Weights of a small GPT-style language model, trained from scratch on English Wikipedia.
Size: 10 layers, width 64, MLP 256 GELU, vocabulary 683, 0.558M parameters.
Architecture: LayerNorm before each block, tied embeddings.
Training: 146M tokens, 8924 steps.
Each number is 500 + 25 x the weight over its row's rms, rounded and kept within 0 to 999. Layers, rows and columns count from 0. Numbers have three digits each. The size before them is the row's rms in percent of the matrix's.

# layer 6 MLP up, 256x64, rms 0.14, rows 152-173, columns 0-63
097:543534504491490491491530463526472499483454494555502511472510521532498517508507499458507507508509511486497509472500499475458521561496488440462525519498528496521492538501532479488488460509456524
102:525522548521484490476471506499490505547479498483515494480452511499477502486513519520490552444523514469505499474453498503517495502519554455526518507537540504477509501523469507471513450475507500
094:472488491487477522491520507503487456513476508506490544539526523502503472518496505554501486477477481541454433481537494492523474502553533481483502504536508482499498514501496511485473515546459530
108:497498493496474512505468492496495499470519518470497509451480510560500482534509509522483540478509481504515496482507496538465417503485498521489527500493551511530542504490521518442508467463508496
105:530492500519500452486512528466495493521517519490506491466483510519458527515523558470545480527511492470548511505472523489454518510484496483529509529516511464485499500471497516454469492528461457
105:517480503482501426460504488512472518539521483440515477522521520498483506539543509506516501502513500502529530468469466492509506447523508460473491531511493511481532483506492445525480517500509509
111:485493505513442496520475539508504465504469482474548541474542505528505512511468539462478484516505496523489486493494476456505531474548509488502543530503500489490487516508504522499510508555446505
100:463467478506502501488462516494467501547504517487514530438521513502474500502494518467547478487521481537459514531489491538499483471499493491512510494529516503465507539452479548477530493514542510
093:480549510512458526479512452501496513505489511508546495463492502512507514505535512454528524453514470528500521474486502442462454511484525524467505528499474518480506559512501500496499491469517485
101:518481508524517465484542527464433474480506459478508508530517498466475519501504551468507450521503497503488511503467520518497530471497520527485494476518536486494513545475512474505495447525487519
091:493484487531482482513477490506497506509502479475489548501510494481485527495584508493531473498502521465471500485505503509474477524441518504491495504503488464531580507525504470449508496494480532
124:497526509506496482464453551493494476508484480533510517511546532500480533499546521506472511469509470521544488507466475540477487480527518494491494521486525448478514515514509461485481501488438488
116:513490528499487514499495483455464533522484505446524499570531504524464505523522505518522531454492496467529490513458479500507518457510503456480527512521504508494511522513470491456507477515496458
100:472500506530483483468451498471485506430532507499494493518485493477461565516503513534493503475521484509521529542493478495470466521504522474509536522513550529488482493524493515498512457531507512
093:533501477474478491518529511497469459519457477516551495509553543503495499505541499502508477478485463475486481491467485520484477540490486462493547505483542519508528533486486548508487520465499507
106:495565522533482504488472498509490501445476462497502499477518527515507507521495526461486496482529475535481507494467480549509547545486519485506520495536494509464495506483496519462540449529491494
104:483518497522470504480472534521504510464471476440526515500506525477468499535486478479452562509487499518494515503460477501481503528499508473484511518523511481479545553517500556498534493489494480
094:503496569535479471470521527486500468487482504517523528514502520453528476512542493489507474487460521498494472497551513524499497495511520505495485514506498459500589487490495505490491474460486514
101:465468446493479453511498501532515485464508452474496521486503530516493508505491527499559484520472485531508534469496516509510509488525514490455508458523487481507522538487513454529473535535488505
100:511501494566464536490461476500521498493489532482508519517527491520496460528494502514487551491498494461474506534502464528503464498536526472452526474524504516528504490473466517456493492508476539
091:467538529474474457451498486532495507510529474517488499502480501511501493506523529468513503491557441482525499449481450529517518510491488531462504459498507478517530498504517481494538537500486500
100:511492472500472499475478518512460464486499507483513513499536542514426545529483482504508462501524521510460542515497490529514474459499529461494491509528484509474492541472486478482533531529503510
# layer 6 MLP down (transposed), 256x64, rms 0.134, rows 152-172, columns 0-63
085:496491502530494519493485515413490487514517514464513471529527519451510497464522514517507461495504489495484489510530521519489502518522479498551477479488483499510497491486489484473519589502538486
093:519479474489573508523499495494558507508479558478493464463535515514507496471517471483484504519500525531490489480502473527437540502490472489526494510501542520494524479486495479478473526490487515
094:460498453507525545498511517490488534510488489527472543556457499502496506479517477492527501507532512515479569461464502476498511505500485493507495531501510541486500489473464486507490494515494433
107:499496579473490471496562509515523478531498479514542480480478517460465519504492516475483470528508480518469467512475531490503532527518478561488471506480487492498475503528499478515504478497523505
117:479510474506469515529478494526505519488497531518450533529504551477519501490511453516512523509521492487500515484530486509506469510483518523499442478479499547467463465510506517483483576481483511
111:501540528526475505507472505487496482512510547451525492493497495481502541486484523494504506473475507516470503455543496501462504497449490527471487471475543546494510535532482504539505476531502449
107:495542514505496571530466479528469491495513500477545476509471511471494488481528475474521514497477471493483483511480494510510517498450488469437474518517519501485497498510486520489534566493524518
114:494501522507505478507517494443458513480497494486505488495510483486522520469496486492489502468528527517525525532519519450480499566492461492469492469498517472489492529500494502572482477563497529
076:520496508488533511527513481538485481446473502502513509480492474496506469509479498487469462505464489502460491476525479498525525543548530537486546468543467506484470468506520501529532487540526500
097:519480537495465524526489495565518515532509494512478501508513534497483463511517427519484510488524508475485499526484503465485488447503508493541508528470495498468459506539459480488538498512478495
095:485464494457519513470536508533522519476534493498504486461478486519509475489503464512520491481481473560491524491468494490498509478488512501498539470486484546465513498477547521558471494518551495
110:512508497538528505500499513492513480529463476584495556502517518475531508472504494490479503494487493528512485514471482533501516479511492506504489534448519458465508527515533459493492482483442496
118:526483465529497492491500479504506475498500555516523478497516535516499524464520516502485525524507509485465477487537533491476479470482531526511485460451496523525497490453491527453491543532443493
095:509503488497514513506484492557516531487490500463490500496530529493493504525535506493520531537483507500496504498504501493526501515480502509478483506493423461496483534462478489563433480524447517
089:488499489490567527519527485508546496486506517470489470468474522461522472518503533492528547529515520491497484485479470503479522467505471559472469546484527508506537492492496512501504495472457500
096:499510480506538506514511513519530499486454493485500466466501532530507478471494563451529498485436511472521513511525556464502501494504489495523522503483514487491478498538482472467524471510502546
096:482495525509483474539517504554513492484460448540443503462496514484540467516493528478505471513509519476503487470528507505498503510510479520495515483472525487518464474467496558526492500540531509
089:498493470468490508529531501502571518489502516510472449507503520506462550478493476525524515498522506524486523552461511497481491513501457517519491507459519542508475474474475515461479465489478501
108:523512521536471475502485466514528525535529549520498509517453508465458512496450509493477562503507458529502507531512484483493530503455485527523483503503525496479499477513488510441502483490492513
096:524475551514476533529502529503510507495489487488473540500530481520482533501494488522471481521504480510482456480521519489463489523489519510541549523477437447458476504476483497521512482538504490
086:495500492482552516515470487427496497511484526464528501491482517493527487483498505507531519486436542474454514532539488507525481502479485532501486519489500552543505503480463530506495478483487483